Weights of a small transformer language model: 4.46M parameters, no biases in attention or MLP.
Each number is 128 + 32 x the weight over its row's rms, rounded and kept within 0 to 255. Layers, rows and columns count from 0. Numbers have three digits each. The size before them is the row's rms in percent of the matrix's.

# layer 8 MLP up, 384x96, rms 0.0637, rows 341-383, columns 0-95
079:056171135113147117157156105158104086152199109139141143166102074119154133121134099115111158095170117087131157153116029109133158146102164080119148104132153099095147165185131167081179174065121176218147133153142128167147136077160143151125132138116085140161107144164166117132092138133149097133
093:099122122059161066114130178157174130169063121135119130066103126155102127138123151090119111100170116170117155152178125145059190091104158091184112149161127106102111107150117178125129150120111160145151121168167091134104108095123062149091096117172151135163149081102173155191182142149102141095
112:118179154163077125157184203094137133081134099080129135098096145120162063158155114062092180176075128150072106110125127135140121111123142134111124181159127097084067103144116085122137131050108176158164126170129158118116139124119148105170146168125088076140114152176147128126153121178162169139
100:112129086115143075143129130150144161151155121089123065134111137154132135132153140157088116077148139107098112122127137078146199149117131131117169132166110060139060225120100082162139149106085114122144113191118133130083158123099147140110152119190139047149108090150199175134174134162103076129
081:146135132095108099184130180125191153111143008123142147119140079086168177088100072158174117151074093099083126085110124151141137114105108132087119120125125098157134176107162111098129071087088117178138138151125159149062139141136083171152108105126136180140170119123073106127088155118114131127
099:166127103101150155172155184123197119114189054090146166138126112118138121164139119085118156073122126154103151100160097118111113096114161126101176204168096115126101083138141032117166075108110174091173108174130186121120138126116139165146163126096076134098126113129119167102131105132154141183
132:149153091141122118192114155090148140151149161148117177139087103125128100130118142130151174148175115146195131105119122084146143101149135113108098181077116089125125199118141130162127118038106127119132092171083097111101130156106111126061064182191103076141193165125163168135183109102125144163
099:169115054103074037183127181135150110126160098163135060117120185133142061138158115158129126133172098112129094085204063113104129117126166146143130143123140114167062170126113135123177154161088142147164127144152135100112137084137132147156134127127073049139120109116160142121150121149111093119
095:093146109100182089118197091127177077114162104132119097078120132113126144141161155160124175099134140110178113081133127114177126153138163118136162154126119030149146105134091135136095109111154159085135077125041132155108140103106111070108069141124145129114225155154109121157106171113161130170
117:121113080079164138176137183075177149099098112094137161099071090225147151130221117159173103160135105050127130100162168114134129121145132128099175126153129079133119132128104111135090172123103176120162130137099159096116132146142191180115124099169151120123147133134136110074080100153116101140
110:088096087097131122136133161090196054159116081156122097084064135140144104081180128074198130084149103049122107107164108086090134099161139143124146127136171086156093139134136163123125116139112190112134129131106094109122144149127148106165078072163126072086146148108099117160096152075156110114
085:147081100153121130077212107146185071170192110121098130087105115133188133074180162175118150100150124126137161128091083102089140112100108114170184134133157126148172146116163126109114104095139134104141175135113092167123109138122153132132064159132147129136137176159218107145150194102145168144
120:129065103112141095133101182150129134122161140157102183118161144141137079095083105139121133098077081139106145159136171164145099102118191196099163108103166093137053103174130089117145135077024141172146160123127140087173157104134117154117115103103064123158110164111142136130192138124142131139
078:141158106112094152170137110097157069089193068157127116146154082147113054062130166117171139141142115125132078117181143072126101122157127185088176194159169156148139153124165138081121126136139109127125142162124170137190171139142128115154105133109116105120162130127111074059189166117124174143
100:065127093138116121146134164150164152130122099092156096074107061136112103108122123157147122131104155181131100109156120150166108070153171162177092175090109128112062138114102100158166129157113168210179141117160095079079121101123078174177116105145151099063097100181111151127106122174142108123
094:124123058089133089096138148154119126118123085063135082138112108158132117144120180083079145088144157122077115126166140139138140125117150131109118166169133102120059200168093161140097137153124127136137124214140168167077144159113135116166152107159035065115157145160152157064139118167090138126
102:116135116129091160134152210107145053172113143101121115102089159129142076132096088124171111140055088086137068125163178158062121108155158112100169150171078170109122102160168135200132124141110148157126143135129088142129136111127075100154099155135148096121058093118125183115182133103120097146
102:139184053126151170130169150137108093118153086139084126103119097123171147106102113098096116079061136145180074083143155162103137147138126154109103131173105137133139126141083139112163177078130168129145163170091159113133154095123123140146096158158158053141118179140184167059112199140113098168
129:115144108123137081132183141097093058117172152124145059115115121124192102119133141098150184109101097098122121105110147074111131125136149183132168154136148089089128119189075143136110092159068105097223165146121129117105155135127124111137128147155060111043159145188129180113135136146133169113
117:087125144079082154098143163108141113089190146080140084127098130142141106119162119103186152153113131096116090145144123113141168133110185192144127114096122100090068116142174088160100074101099111136129095165117122138107207124097111156152118236158112134101100123166152184113163138176123109180
078:145136073152144123148119130133160087111211152113134135121156074114164112083128124092176129081112126130096145115185167099130110104122087169137104159126147120132133169135087125144155093170119105108114140134053153119158115096134141135101129157125115132105166164160066081061166232067166194128
110:119083064154083077153172123082165138082107075151116153077110150162143130092174125096135135107108113068089079055152107137085085114100119172124125130105077144137078154151147115099144182085134155129157087080071140141168130145091125125128139109139136061132140108102178173113173145090163095128
092:112156121104104143177128205156209077127141137105026104116064138135185161129109084131127157151152121129150127078112146128071109150123139135119165105158096114102080107137114147164108117188140112147089179124079166113172145131134096124090115135117136061166107186130128175129171174122096128111
125:107131157148122126143152134111121123151159161177097110156073088162188157123090117142182114112142060106165076169111156170108139116186132084115182138089126127110129119131142104175171140081112107157133092184161173167077182145108114110129115176121128115067086122150142189124129073066106147182
089:134096128151167060144146153155091164178134152098162116084115105157142153074171120132114087125119160082070186131116145162136169126155119170129109064113081120106104191223069094211105166163099178137123145163117134124092125093134149089092112154115160106110118156137111130121161094148129141127
109:090138132209138095155159122118146081106119177152108103109120097128215122165119109091111087089108128138111122124068154182169182131118113141149187167102091100091081102171126062168149170145083112146203116137132146116120121099135167136101094178121115097056107166118145135150152139109146148167
107:152193090110128096211090160080151148154132162141111138162138132140138111120126126122142094139145079127145125132176098146121090091103161115039128140062078132115125161140154083198166138139111213145112139081073129107106137188104132109104121160166128093181133175158167168098166139135136148129
081:124150104158133150185144138095165133156114141142140180117134070094108159081104070158187071142129078136068148079117068130078122153176131094095146088064108153119166120094131133120130105123046129133109123175133155069143182077122122099113088164129108148095132075087079101119124116132155126101
108:148105076087111051152139113096121136173112077183079096076139170089152100115134173075116133102177101056131105120169102130124134099173172074125151147152128138127057207140137114149129080101083132083136184148171106110102111155111102095086156136096160095146109135107154148143122125145147167135
089:072104134128090127107158182123103132126095132167102136107047117118109085138131104140132093159128090117163077129147098136103156110207134153144111189107106145119071125107114152153117090136058132083117165175146067082152185139094062076119156097095089143103139098138080086160102087113127153159
069:107126123113137068103137114094151169161027176143164114132124215151084126113090119143109077152142167132111093138163148106109076121101144107143112163152096096173133122098110112200174160157114105152109069132145116061157135121146136131117101155156155124127055113151150154127129092200095085104
084:126170107174116167154123138109091094116163156148106141131088104126114112125196098040120148117140138169144083102149130096085145110141220153154161148125135145083114142169100168108132182116078117200185118149140154143166137137110162127076127139131063060123128143101149131080201117170139121132
091:156146092150101071137105110154104112150178169136141128143072159122114136122134136124128123083110139149152105155058111122167161145105129190162112132091145086084168184193100119124126148123095194119134131096100080110114122082110168119085120194202090108152085137198200119112085136158132091135
123:077158138168178100170134142054173111117130143108104093109130126118141091080154116168139121099114100114158086097153081078068124121083168130095103168114142124143091173096165109202140140135114186153095122147084122088106171163101109126119113147140149068133187147169199141127169166111137096080
116:069134104150120110168123192112208077091119143100113135081131094098109098139143095129129126101168104074109158097154112147111142138113180193141157105070186118109118153133112131116113086108111106107141107125138110155154115138150119112155109192141139109158153143244121153140145109180155083211
106:103127139107107108098156194156114114147109090111057132127150080213197110126139037080144089100171124103104161115134078148139138107148135096084147151135147054129114132197160070149129141093127152108184080137130143131164110171144148107117109138143113127150114161107093149083128133139124176183
105:143140093124202156118140140082186093065161129155109161076111095165118138110115132116132194161136098109152094088110100089124184089167112096118115181079137129121128114130174137192196154142121193130124155168088139207138139129136111124098105141105161070115148141105114109167088167094174113110
097:159058073107157118088164213133113138147098085094150085097117113124107092104144119126135111108125114113074106057207146112091100112116129128183146125076183136090138142144169139178179087118133191195147110191097139122139096136126121123144159114110182075155113146134127123097121155145128170132
092:097147102068169139149178159115142129116159114149145094145118149195102115130223174098109117113135114077185062161108150077080142126171156139131133143134119106164079172127111118106181164124133164182144076199166123145077149131099089128144144129122107109085143099165189144084136095143139146125
103:111110139119137150145122212091196085083155150131087115060150170124131115166140136138123072147132115096102139016151095123138139120097211173135106110092167117101064152182144147150116101139126210138140132133121138131119099161092141126156149107067122107146111152131124106124115077129123131179
095:127079094093149138123171103125139087085185118177081110146099060131184154115136124064135093147135117090172084117138072101112110125151145127152176119151125111146141136170039160111190092072143165172132145204127136162123159159112117116120108138118079073165117148144148181170117126097157129128
102:099082148136087046159152109165075094085092108115064059092143123097120085117084140120126160142160133057153148103103115153116153145146163159144145147178140106063107149152158135181124120147115138103135146137113121119088125135109148086103130205121120091101179123143085185120074111131064085152
107:104121101137131103147127241127125091145143086096137082068102164116124105098139119144133139139130045132115079113121137163114134109157167128079117132163151077128101138127120120144139051117118205139138177134150112112100101122126086135098100125164162151137169070171189190133110113179182120167
# layer 8 MLP down (transposed), 384x96, rms 0.0624, rows 341-383, columns 0-95
078:098049135153142120102113128068130162152088208134075087118110155126105121127098147178112158092116122063117105088156188120161052136133089136159104128120096150158120094126131091140115109138142139103153087126134210093123125180135123106135133152158156112124112092126095192113188172192097086143
093:159153173135146095117181180137126090087100133165103144113185095162167140109133148093053065132144164115086121132138150146140091098119136110128154120142196125159154130186110160017103079127139095133157101135158108115098089130149145175085050116168129124170137152138154151111149091166157110114
115:159162164135107155140113181081098078108105128073179168085116108143141123140134132112124140123110135140098111128191148125133141089114097142104129089162134124099100095067082164092181131133197092168126151150161110179063123080144137105108122085126104123144131134038084119101078117196198141149
099:176145163117100152061148134131159120141129186165150206168149146111084135087146108101080133110128132160162124160155171123098162126137092094150138142098138155129175146128109133116129170177108104142153096122134076062135214072160071086103124116125117190141173071102140134131078091106109154083
089:090178145106153142124144096141154134141176097124199099068138138191098151128119144072118180088129139205140140200101126080205107161153084136150103142190101104106129136137049097115092121106166121151141105121110084145103107116155153113130165109141111143131081141155186143129135152074138109176
100:120111121088119170160074186135135090136087137121168173158133139107126144131159120151154101109082136090104090100166139111149158075077132112174168064144101090154081124088150079130174109128148092042114091147098109167101090169134183106113122130132138134118126086106135169068154137066192104155
119:121131157155111173153114142081118127104137129122101095133161104139155155125187077194145121095145194161142089128124132154124103179038084077164138132133166138163131149085138111161181133121127185075089091071075108156094107171163121165143124148089154100124115150144117111133110119039167091121
094:126119149141111144161139097108156093132174109126212102198187147099145086069082105049105069150119126135094132143143131152132086091089118144159150136073193134167121152130155131086092132136143110114120123138091155155144140155124051150137183069112154170148108084169113092115174105094121157141
099:125119150089143097064136098141161182112165137133088135104178190149142137145116088137129104178089132107114085152118141183186127099102150155170161110146114190127072133084118111149192064123115133121080115135080130107155098110171093095120142116116111088151061126117193155205085166146135117122
107:126097106115111086098080137117137127079146097052161180157134188146153115105114138114135141130166111151160125119087059136084117111095085213135068170176192144133136108146146125143091156114126116096095156070144167168094173112131202147179118121146121174165094094171121124146123094113100134122
104:123139091142109122125133113089125108115116131158228093102196142124072138096155148046143120128116092164122099110129162130090117147113183159092135123151118133075139141132133115080087193132148121116187149086036156146137107133143105157112118100160126116123109105144144068074169122093210119153
085:127170126116113117146165120101098118117147138110139133196168164122135111159149151158057138156164148084131124152148184131123058129114109119080127112165133156138154179133190191055114156135173144119135096162086178104120136159137157150122203165132087145137193152139107212126092163142170138090
115:071106154128115172117114114124108110081135085110044167150118085138197135101177141176157134088103131142114139098150165147119102159135132131142130130081108134126110174131134091107086073106142195069159163101126095130177161136168115176115110141138118115090062170106100114150133228095157126092
076:084131105149223090094095112094102130141133129150136137136144126141060163133145123153086089118132111126158112189064153210145162132127147129125088137087110095142137135193126098112138102100072216085116123161117124126110129156129136091084088121202157150143118121183144188115086126160165121125
103:143168151102135065177108097149158141099147186150098155152105122151135126169148137142160157157116178079174110153093084149112092135121155141140134172128131144118173085067152103110160167118036144159116099126083158063123163139172136160139167122122079123081091131148108175151101049176131122101
090:089167169163129150143168159116124097113117110164101147159109103143123091097182074128128158097133176143153131122184121094083152161171109125149148167169152138098143140139105145099121168179105125117135117078161063128126154054165128162115145159214102115118114065151159123150090073062151065106
106:129187125104134170128107139108095066192132168204139197147153089106134136128090109146103067101135144144105151100066145105100117105143092114065152103098122169158171110071111175106106084136133141164148106089167184097105169123119200148088106116162098129116059102116135093143118143109142150123
096:140102161096109100141112131131149087191137081109114132105149116147113128089081143101089092104109095129157081132173163113180109066105102105157174114106204109139068053111155120193088137165165083083162147082155130175114126174103109118139141098138130145143147177103107168113148184128165182145
127:137123140180087084154145074129107166172150157118149125122092177128177133131121156095096193167199109175149113092095118106110109156160115100144192145111078151175139099164119147146149166115080133173127192108096106095181117165207164118148154147131082167074154162149168151155118128143109110113
125:100134142120130111071108112114057114090079172122115093082112116140141122083140100110144134156149118175139114144137088055129157072126094025072078115192135100119218167121122144165119117108143164172113129100111094109130116114196178136145097136101115145105143165095136127141081130158113136091
086:115089116101160139138089163076121092153088134152127149103126083094146166108151077088087110126160163113145147145068137176117161073112120135097112099129091092099123075161149151089104186113155110103134125116164134157091118080089167157088088043194174163167146088153104176126109095139138087088
110:092129085161100133175138157075131121112120108194175074127156129090105133141086136100132112123101127126180111044146180103088141184124154193140139116119105149115154180155099124209078136140121124138162202089107163148128076122137103148133175076100116142070132135158110107143181159124125156159
093:125151093157155089125102082137117160143126098137132173190079106158118139138180103122100172122139137183139129167148176142137131085146076106158055129115151102104121179095053145135141162151113128099087105146168088184123076150120133149135131088148207133199116177160166163171117137158124099081
130:148115129174143166146168134130101096142127090111139103216182127102077178144164124083147145178168164126142153152178120207178111128164080122089100077139103106161124128136094114093119177048114130108100094179138116163100120186126137160158117136172096152152079140130160164119117094107133142083
096:084096138086177104138129116134165126141131113078131154081193148148121185135089081093137078182114160104098103181110108155130109101097134122084087125065108127110136122128150140063157161115117147212107159143086178116138129186204108119135167106074144135144147138090166157134132061109153124153
112:141101036102147102139099147150131179090169087127121133129159125099069121107118138138125117167066097146069151148168085117122079109165124176126066078120166074156094137041092119139158102062144111162091095113154152133138130090099079113140108153166159095114121110114151171171159111099116120114
100:143137104126129117152102145128127132092128144143178149202124139128120139143113134175161170076150167182188121126141125143097083208045076120110122162067072113152111210161095110142105132113096148078067125077117160165144075151164116152116117179099157117134110160085088128157138142118146126131
089:152159094047087089150160187144152106164116082124108083031159172112118052109109142202166134135127142062144117107113179168115148095140111135108102138187145100180148154162134066123150090147087129138104137104126134143101115127213105114154148115126136142154111148127122135142083109130103118132
108:165138153147087109121139113136098124115119088094198134150176179099166106048089077084156119185149070098096146159167127124121120114090106135152110134138144114099133107128166186103108051142132150199123140116142107149106119116142091139131133131104136152103190078078084062173138109185160153145
094:180134099131130140154154141135096125090101089092132173165137164168118133146128188107117116117072135131112093146116140081204135136112126155075160102136127139167110132166119115129113170150073108135038087133130189141122135190159150153101203114139090117133087174113117182058101079137179097105
070:135175119151115192148184156173129055166177120139137118198143098087174133116133127108110139115184101110126123118166149153075092123141136113104206149119173197141174167122136153134107099140142126169129106140153107078144165122124133175093079112070111163147135111175148136078110123110143215144
088:125127162138107072086132107111132080137127115113146055135173144174162140199098121116137149083136176151067161179152114105153158163094102158118109072146103154106116116115119124111184109119120122180082140120122172132153086102167195210124193114166072127131087146119141138077124087159137093131
088:112102120104151136158183138109076144193146082093120132133090125133152176083114159203140158110128104129090120166127169143133108115088143110081146122175194059175142165124190113132151167144131134127108132158092193074134115121141119088148148165131135145132146129023078113149094184138144133118
105:109054109148139129156078124124125113164131164171136115154182092100137156094173145133149115077130157176129177153141147144112157203096120169132094121106094149123117192154127139145114108120152097104123126038169161141125145167180127188086144156076149151143121124070090117131172188090165185129
116:112149152101105149139078136171146100115106117127163106128147123109117126076141115144103079090166132165112126110128126145110168118091096136105117108182143126125092051126114174119087178114166040109130067085152143108094162184167112099136099166153157193129151045142141136152124135142184075200
101:120172112093123145156120107143097131167114120131100131173118110136135069074182189156113129145146167174106219128167123093152123190111109149123095171137089063179166093096161163131147137122203144066066133110114102119098090144175171119167138122173129122146096089105110077128117142113153157133
101:110171118160129116110141091122146114067131104045114109155121116098076130129198110141159122099133138141156140167045109114123131144140125151129082137156165152071163118146091146172094070147159079157154192153058105129170096141171114150179155132168146180110071161135078116149129114163096150114
097:112137096133199159142100136136114095100144164113112142171166095104145160171148159129140169075084134156117155117097145125125169151100113062101149080151050122155154140116126097130113108164131124068109153149118239158126115165116133155107144076158135143063117098159163224122132126131174113124
093:111051174151092096105134182149059137131102183132094173135143091061159134144157099198102139109117141132095118116138138155155128144102135131157146119126122154131165143138205042173127171136142120106074092092123122103184106076152184124143155148155136144117080092156095108175139129117085104160
097:157139138106058142138104093169114161104168162121105161148166111145167184146120166131126073156101089133103109100145112142132120140081093154124129160093067151112165137145151120092083125168158105084143071106143166113151160107124148070050189109126161139097163167163084142092116120161129060057
093:162062129101143148173110121134100087135117105121108123164148095132148143119145150108101197129101169099148118185147140147155097079132089105169160100168196076138153111086129138178169083144182182077159109108133063139071136128138147154126147147081167097144168139179147167159092132145166186095
105:136105129167062106104134109162126151128111147174078152166186155132158116116168118095126157133179136078102105100155188113135099151205104121174121160119089171150114151152127108142164128161170084163133117139150101165154136137151120170131137134099172083131097101134138007133087155152064117085
111:117107147120128097139116172127054099130133153090130171162099171055077098099110126121117159160166104138141166120132197113164141159117085077109118038185131138119143103128112183162114142104180095078150134107148091109128092143157134132135093195170177130143124090093143178168118106093138083155